Weights of a small transformer language model.
Size: 10 layers, width 128, 2 heads of 64 (1 for keys and values), MLP 512 tanh GELU, vocabulary 2048, 2.21M parameters.
Each number is 128 + 24 x the weight over its row's rms, rounded and kept within 0 to 255. Layers, rows and columns count from 0. The size above them is the row's rms in percent of the matrix's.

# layer 2 MLP down (transposed), 512x128, rms 0.0683, rows 168-180, columns 0-127
size [119  85 113  93  97 105  90  98  99 121 106 112 104]
[[115 120 122 151 160 126 156  86 123 100 140  94 108 157 149 136 110 158 123 168 116 163 121 112 120  99 145 123 178 140 184 155 158 154 142 114 145 148 135 117 118  91  94 183  95 135 150 155 124 155 178 160 132 111 161 116 112  93 119 101 108 133 102 113 105 160 108 119 153 147 152 133 130  89 170  93 137 128 166 110 129  96 138 125 156 122 128 124 142  98 113 127 115 138 134  91 175 161 113 143 101 123  83 169 167 129 117 139 129 140 106 146 110 132 102 127 122 103 108 138 168  82 121 120 141 156 135 142]
 [123 134 120 142 144 128 135 142 134 117 141 104 139 135 147 176 133 119 106  93 108 147 142 159 144 119 149 110 116 137 123  78 104 145 155 171 164  98 106  89  95 101 132  89 155 130 104 147 120 149  86 144 141 124 126 146 102 132 151 125 147 116 171 169 139 147 157 154 131 142 108  78 114 138 128 111 119 122 114 141 123 152 126 112 177 129 121 104 182 132  74 139 166 119 122 118 165 176 116 145 130 124 175 130 150 155 133 109 127 125 160 115 107 152 175  99 142  85 105  72  93 111 123 159 111 110 149 110]
 [118 116 135 151 121 165 149 141 132  79 138 149 112 120 110 175 132 114 129 132  99 118 141 102  88 170  97 111 105 103 103 132 118 138  76 155 137 100 148 154 151 143 119 119 133 107 127 114 117 167 158 155 173 105 161 100 130 158  88 126 126  84 113  96 130 145 159 136 157 116 149 152 167 135 121 140 179 144 139 120 117 134 130 139 131 129  99 117 122 134 148  98 119 116 111 135 159 107 142  99 100 126 182  60 112  96 162 130 100 154  79 114 155  78 145 116 141 147 112 139 125 139 154 110 143 109 131  93]
 [132 146 175 114 100 126 136 143 117 133 149 106 145 128  97 168 124 142 178 123 140 122  90 159 115 136 156  93 119 138 114 117 142 138 129 127 158  90 137  88  92 144 126 122 135 104 101 151 114 156 160 156 107 141 100 120 136 174 105 143  93 147 136 116 133 137 141  98 138 128 114  99 174 167 148  76 124 116 123 117 140 129 116 125 154 100 134 100  49 125 147 122 139 117 140 157 115 176 121 114 165 131 114 148 159  91 176 139 114 151 108 115 167 141  78 133 111 124 105 129 150 145  82 155  88 125 134 114]
 [145 163 122 116 130 153 110 126 114 110 107 108  96 111 111 123 134 153  96 151 117 114 143 147 148  96 118 105 126 146 149 118 124 111 133 148 155 170 180 123 166 153 114  82 122 132 139 152  94 126 135  94 133 118 101 119 111 131 110 108 112 150 150 110 147 186 192 104 172 129 117 157 125 147 111  64 117 121 133 128 113  70 145 139 125 130 147 153 103  86 117 189  93 102 167 171 123 134 166 115 100 142 125 153 143 126 103 109 103 168 105 134 112 118 130 126 110 105 141 129 152 133 146 131 153 151 125 171]
 [102 132 124 136  88 135 137 125 117 114 162 167 123 136 112 124  80 117 161  90 146 111 144 156 120 114 103  71 111 105 112 125  70 141 144 140 164 106 111  64 135 106 119 152 105 120 170 113 106 174 138 117 130  92 109  91 138 115 125 135 157 140 137 136 153 134  93  99 112 130 158  94 134 150 132 115 166 155 113 152 130 106 138  99 156 130 138 171 136 148 110 109 154  97 102 104 127 154 145 103 120 142 108 105 105 125 131 115  95 192 169 131 169  94 110 142 156 104 151 163 116 122 113 123 119 110 125 141]
 [139 161 105 120  94 127 158 125 139  58 139 130 159 154 137 113 142 124 132 124 137 149  90 135  83  80 106 134 149 135 129 139  99 133 131  92 105 104 101  92 117 104 133  99 111  90 104 145 153 142 113 123  86 140  78 150 108  80 127  94 126 120 122 102 157 167 157  97 117 126 133 124  78  91 119 117 175 136 133 128 108 134 113 185 147 130 115 129 111  91 149 101 142  80 104 143 147 162 116 131 155 112 144 128 141 134 133 139 120  99 191 104 153 143 107 120 145 131  98 142 127 149 144 148 144 156 120 114]
 [114 127 124  92 148 132 140 106 141 132  84 106 145 133  98 107 127 105  97 150 140 123 117 106 108 105 147 112 185 113 125 144 172 145 109 163 137  91 120 175 158  93 136 145 135 141  98 140 141  69 121 161 116 157 125 150 108 117 114 120  86 151  84 117 139 116 166 134 103 139 156 150 164 123 127 119 159 144 122 101 137 106 119 103 151  93 115 101 157  95  74 137 107 150  81 112 186 121 130 110  89 150 150 132 134 148 155 109 127 124 158 113 150 119 158 104 146 135 115 148 106 102 149 121 139 156  97  89]
 [143 130 120 136 109  78 128 104 170 119 115 109 131 124 112 134 122 152 101 113 100 136  94 120 153 130 121 147 139 137  96 101 119  99 122 151 196 135 161  92 128 145 122 127 131  92 153 152 119 131 169 118 122  97 139 136 145 126 169 102 128  83 133 132 121 145 127  95  83 165 109 122 155 183 116  74 127 129 128 144 148 154 117 148 147 143  75 136 118  80 119 168 160 127 144 163 105 128 116 178 106 148 126 116 157 131 158 162 133 145 146 147  92 149 126 128 103  94  97 136 107 133 170 143  99 119 150  97]
 [153 143 126  90  77 148 123 111 103 147 136 116 134 141 114 149 136 145 131 118 121 117 125 143  80 143 124 129 141 111 126 126 132 122  88 117 127 172 147 155 144  96 146 126 138 113 108 141 145 157  84 133 128 165 115 160 140 120 146 131 163 103  91 120  96 132 146 130  99 161 128 161  99 102 152  98 121  89  92 128 189 164 112 106 112 128  99 115 142 122 136  91 111  88 170  96 147  87 135 126 108 107 116 135 122 125 191 138 186 137  90 131  97 135 135 110 154 182 147 120 174 121 149 135 157 114 124  98]
 [115 123 134  86  87 134 107 124 114 122 145 183 147 156  98 115 160 132  92 160 128 121 130 110 107 111 132 132 167 114 132 164 103 100  99 110 117 148 141 149 145 155 135  91 123 122 166 158 122 148 137 167 142  78 142 134 117 112 134 152  90 152 156 106  68  88 106 130 130 143 150 111 108 113 133 118 132  65 113 124 116 135  86 138 114  49 154 154 119 158 106 136  95 112 138 147 114 163 108  86 150 113 152 114 133 148 132 140 154 117 119 163 131 123 147 123 122 126 106 169 144 101 143 141 142 149 106 155]
 [124 124 132 108 172 138 140 148 144 135 132 138  97 109 119  98  83  97 132 163 115 181  56 145 139 140 116 127 118 146 124 127 140 131 149  94  97 154 137 132 120 138  95  84 111  77 163 113 121 137 165 111 121 116 118 107 123 159 167 156 119 131 119 184 148 161 128 144  97 125 154  85 130  88 147 175 166 106 100 129 131 123 127 153 142 129 125 157 110 130 157 121 145 158 148 106 159 133  89 124  98  86 130 115 110 153 147 132 143 158  99  75 128 117 128 145 147  91 141 123 129 128 124 100 144 164 129  94]
 [ 86  80  98 166 125 169 159 100 136 155 116 115  80 134 110 142 143 120 104 105 154 133 139 123 146  91 124 148 120 111 113 129 113 149  94 105 131 136 161 104 145 124 150 120  75  57 118 138 124 104 100 141 115 171 108 159 102 132  68 133 175  97 126 114 127 121 153 121 158 158 130 146  99 127 114 173 118 143 137 152 146 140 127 102 151 126 175 129 118 130  77 124 105 138 148 113 107 159 103 126 118 121 139 175 137 125 151 137 113 164 116 114 141 110 124 132 110 152 133 138 178 106 133 149 133 121 108  80]]
# layer 2 MLP up, 512x128, rms 0.0683, rows 169-180, columns 0-127
size [ 85 100  93 103 106  96  95  95 122  99 107  98]
[[121 130 115  75 110 132 107  98  82 165 116 144 101 103 144  96 141 140 167 125 137 143 117 132 118 163 138 144 134 165  89 166 120 102 112 142 115 137 153 155 139 159 131 168 100 137 119 132 145 146 148  89 139 142 172 106 188 107 111 102  90 143 134 107 110 130  84 162  91 155 154 139  96 112 136 150 125 125 149 138  95 165 147 158  73 126 124 118  83 162 117 111 153 131 159 129 163 153 141  99 147 146 107 145 119 134 160 142 129 142 134 165 152 161 121 129 125 141 159 182 136 129 121 141 135 113  96 138]
 [148 136  86  87 111 158  87 176  96 110  99 124 109  89 100 117 101 103 164 113 162 159 119 159 136 163 152 150 109 123 150 161  95 116 109 116  90 159  98 134 110 160 144 125 152 144 135 133 146 101 130  92 134 143  99 125 135  85 116 156  88 150 124 139 138 130 135 110  56 101 117 106 123 129 171 134  83 103 106 136 145 113  86 137 113 109 118 110 122 116 154 160 104 113 114 115 125 165 149 130 109 155 107 167 158 159 130 126 127 104 133 118 147 119 153 141 123 114 113  99 170 102 100 144 108 146 126 155]
 [132  82 127 152 167  92  99 123 154 127 131 161  97 119 126 172 166 125  91 170 141 110 159 131 146  94 137 106 147 114 113 153 172  97 142 123  99 114 134 116 122 168 123 131 141 131 180  95 107 117  88 108 174 136  97 130  96 113 131 101 141 133 155  95 159 123 143 140 134 125 144 155 121 164 117 156 126 115 148 129 103  99 112 120  82 118 129 165 156 144 140 128 114 149 124 105 123  56 101 131 117 107 170  95 101 153 106 141 133 137 138 126 116 111 172 133 129 135 115 123  92  88 123 143 112  76 143 136]
 [ 99  78 132 181 109 101 112 146 184 171 147 141 134 188 133 146 133 138 120  98 172 130 121 155  88 102 167 153 165  95 109 149 118  88 136 124 141  69 119 117  96 122 136 139 166 103 111 146 140 156 152 147 123 138 146 136 125 136 121 146  96  99 131  84  92  92  83 146 121 159 156 129 131 128 132 151 158 138 176 123 110 145 113 144 122 114 112 157 134 143 154  82 152 157 121 122 156 106 150 120 177 121 107 154 134 109 122 148 144 134 111 130 135 125 117 115  97 148 138 136 131 103 146 162 118 150 141 129]
 [185 132 141  88 138 126 139 125 110 140 121  96 152 128 121 123 192 168  98 104 116 111 123 111 105 126 128 143 118 122  74 124 137 111 154 101  99 124 169 158 165 116 135  98  86 164 107  95  93 140 114 109 170 102 108 134 118 174 145 145 140  80 135 140  90  88 142  89 147 129 117 127 139 142  95 154 161 153 139 117 132 172 107 125 104 143 122 124 149 115  88  99  85 104 109 146 143 117 153 153 162  92 108 159  89 128 129 113 129 118 110 131 123 131 135  88 123 120  99 114 117 122 126 124 151 127 175 124]
 [131 109  98 149 164 147  96 130 103 127  91 137  93 130 157  58 164 133  76 129 161 159 113 114 147 179 129 124 113 140 127 139 133 124  94 154 156 109 108 145 134 155 124 144 146 127 120 156 107 153 157 132 126 123 141  97 156 134 156 176 107  99 105 155  97 128  91 131 129  98 130 157 128 137 146 121  67 157 110 139 156 144 112 141 126 131 105 110 157 137  88 105 145 176 139 123 121  90 128 153 118 131 145 161 139 119 165 125 125  96 101 156  63 124 110 149 132 125 100 137 144 133 105 145 122 135 115 176]
 [ 88 119 100 138 102 114 179 151 110 111 135 147  80 123 116 174 119 150 142 142 137 160 118 101 142 151 123 147 109 137 123 151  63 113 101  98 101 123 106 102  99 133 131  89 115 161 126 146 153 139 130 125 116 111 116  86 152 147 130 145 114 104 183 123 116 137 126 127 104 123 146 140 107 133 111 170  75 133  88 130 143 128 147 127 124 140  71 125 119 157 129 104 153 110 149  82  99  99 116 146 140 131 101 145 135 100 119 143 172 128 130 196 134 118 116 131 111 110 138 126 169  95 124 115  93 154 168 155]
 [133 132 175 110 108 122 121 107 129 114  99 134 107 133 138 129 113 180 125 125 122 136 157  84 103  65  54 116 150 173 124 153 146 122 136 159  83 152 125 169 126 104  98 141 116 131 145 139 158 147 124 154 109 137 148 125 115 134 124 138 131 151 140 117 135 133 171 128 128 130 147 165  94 111 151 131  97 115 115 133  96  95 133 162 104  86 101 109  80 139 117 134 103 125 117  99 127 134 147 123 133 149 137 177 129 180 144 136 177 103 149 162 166 144 154  93 157 158 118 143 159 141 102 141 141 136 114 155]
 [148 144 110 101 113 149 160 112  85  84  95 106 114 106 116 146 154 151 156 158 118 117 148 124 133 110 123 140 134 128  92 142  99 143 142 120 157 104 119 145 119 106 135 141 156  94 161 117 122 138 160 114 149 114 150  98 119 143  85 109 149 115 122 126 130  90 135 154 122 115 166  86 133  99 154 144 105 125 153 109 109 149  91 144  96 142 142 120  94 113 191 140 126 136 107  87 130 159 111  90 113 122 108 141 173 153 110  95  91 142 136 125  95 155 122 119 100 187 125 125 119 105  71 127 188 140 151 117]
 [ 80 127 123 157 172 109 155 124 120 108 167 139 119 123 170  72  95 127 115 138 109 119 122 144 190 176 111 110 103 136 130 115 151 130 135 135 128 154 161 162 112 149 122 129 143 150 150  96 102 130 144 112 117 171 170 154  90 115 189  87 125 125 115 164 138 112 115  90 183 119 119 142 145 132 150 136  95 172 142 108 124 142 149 120 133 113 108 109 138  86 128 127  98 109 124 116 113 100  99 141 106 173 148  98 106 141 106 106 118 162 129 148 139 171 130 111 115 151 150 129 111 152 147 112 115 136 150 110]
 [116 163  81 120 142 124 130 110  90 123 129 126 157  79 137 141  71 167 130  73 126 122 137 133 154 134 117 132 127 147 106 162 129 193 171 132 119 137 161 100 134  88 141 125 151 149 181 114 105 140 154 122 130 137 127  86 178 150 137 129 140 124 164 135 119 188 125 105 103  77 141 124 139 119 138 134 126 109 118 136 146 120 128 101 145 149 106 133 123 141 124 121 111 164 140 137 142 113  75 115 130 163 113 162 121 145 144 162  85  85 116 116  96 157  84 164 158 118 133 118 140 147 136 130 142 139 144 123]
 [149 119 146 124 107 135 135 143  72 111 142 104 176 162 174 101 159 129 112 116 104 106 140 133 127 150 128 133 145 131 158 153 178 116 132 152 105 123 139 147 133 122 142 106 113 143 153 123 184 132 122 141 141  94 108  87 119 176 141  99 126 154 107 134  83 117 123 108 143 115  76 106 130 102 133  96 124 117 118  77 123 122 144 135 163  89 115 116 124 147 190 143 112 141 143 147 138  91 143 150 121  93 123  94 161 132 113  80 116 139 157 129 133 133 153 158 139 124 134 140  96 102  57 119 127 116 136 166]]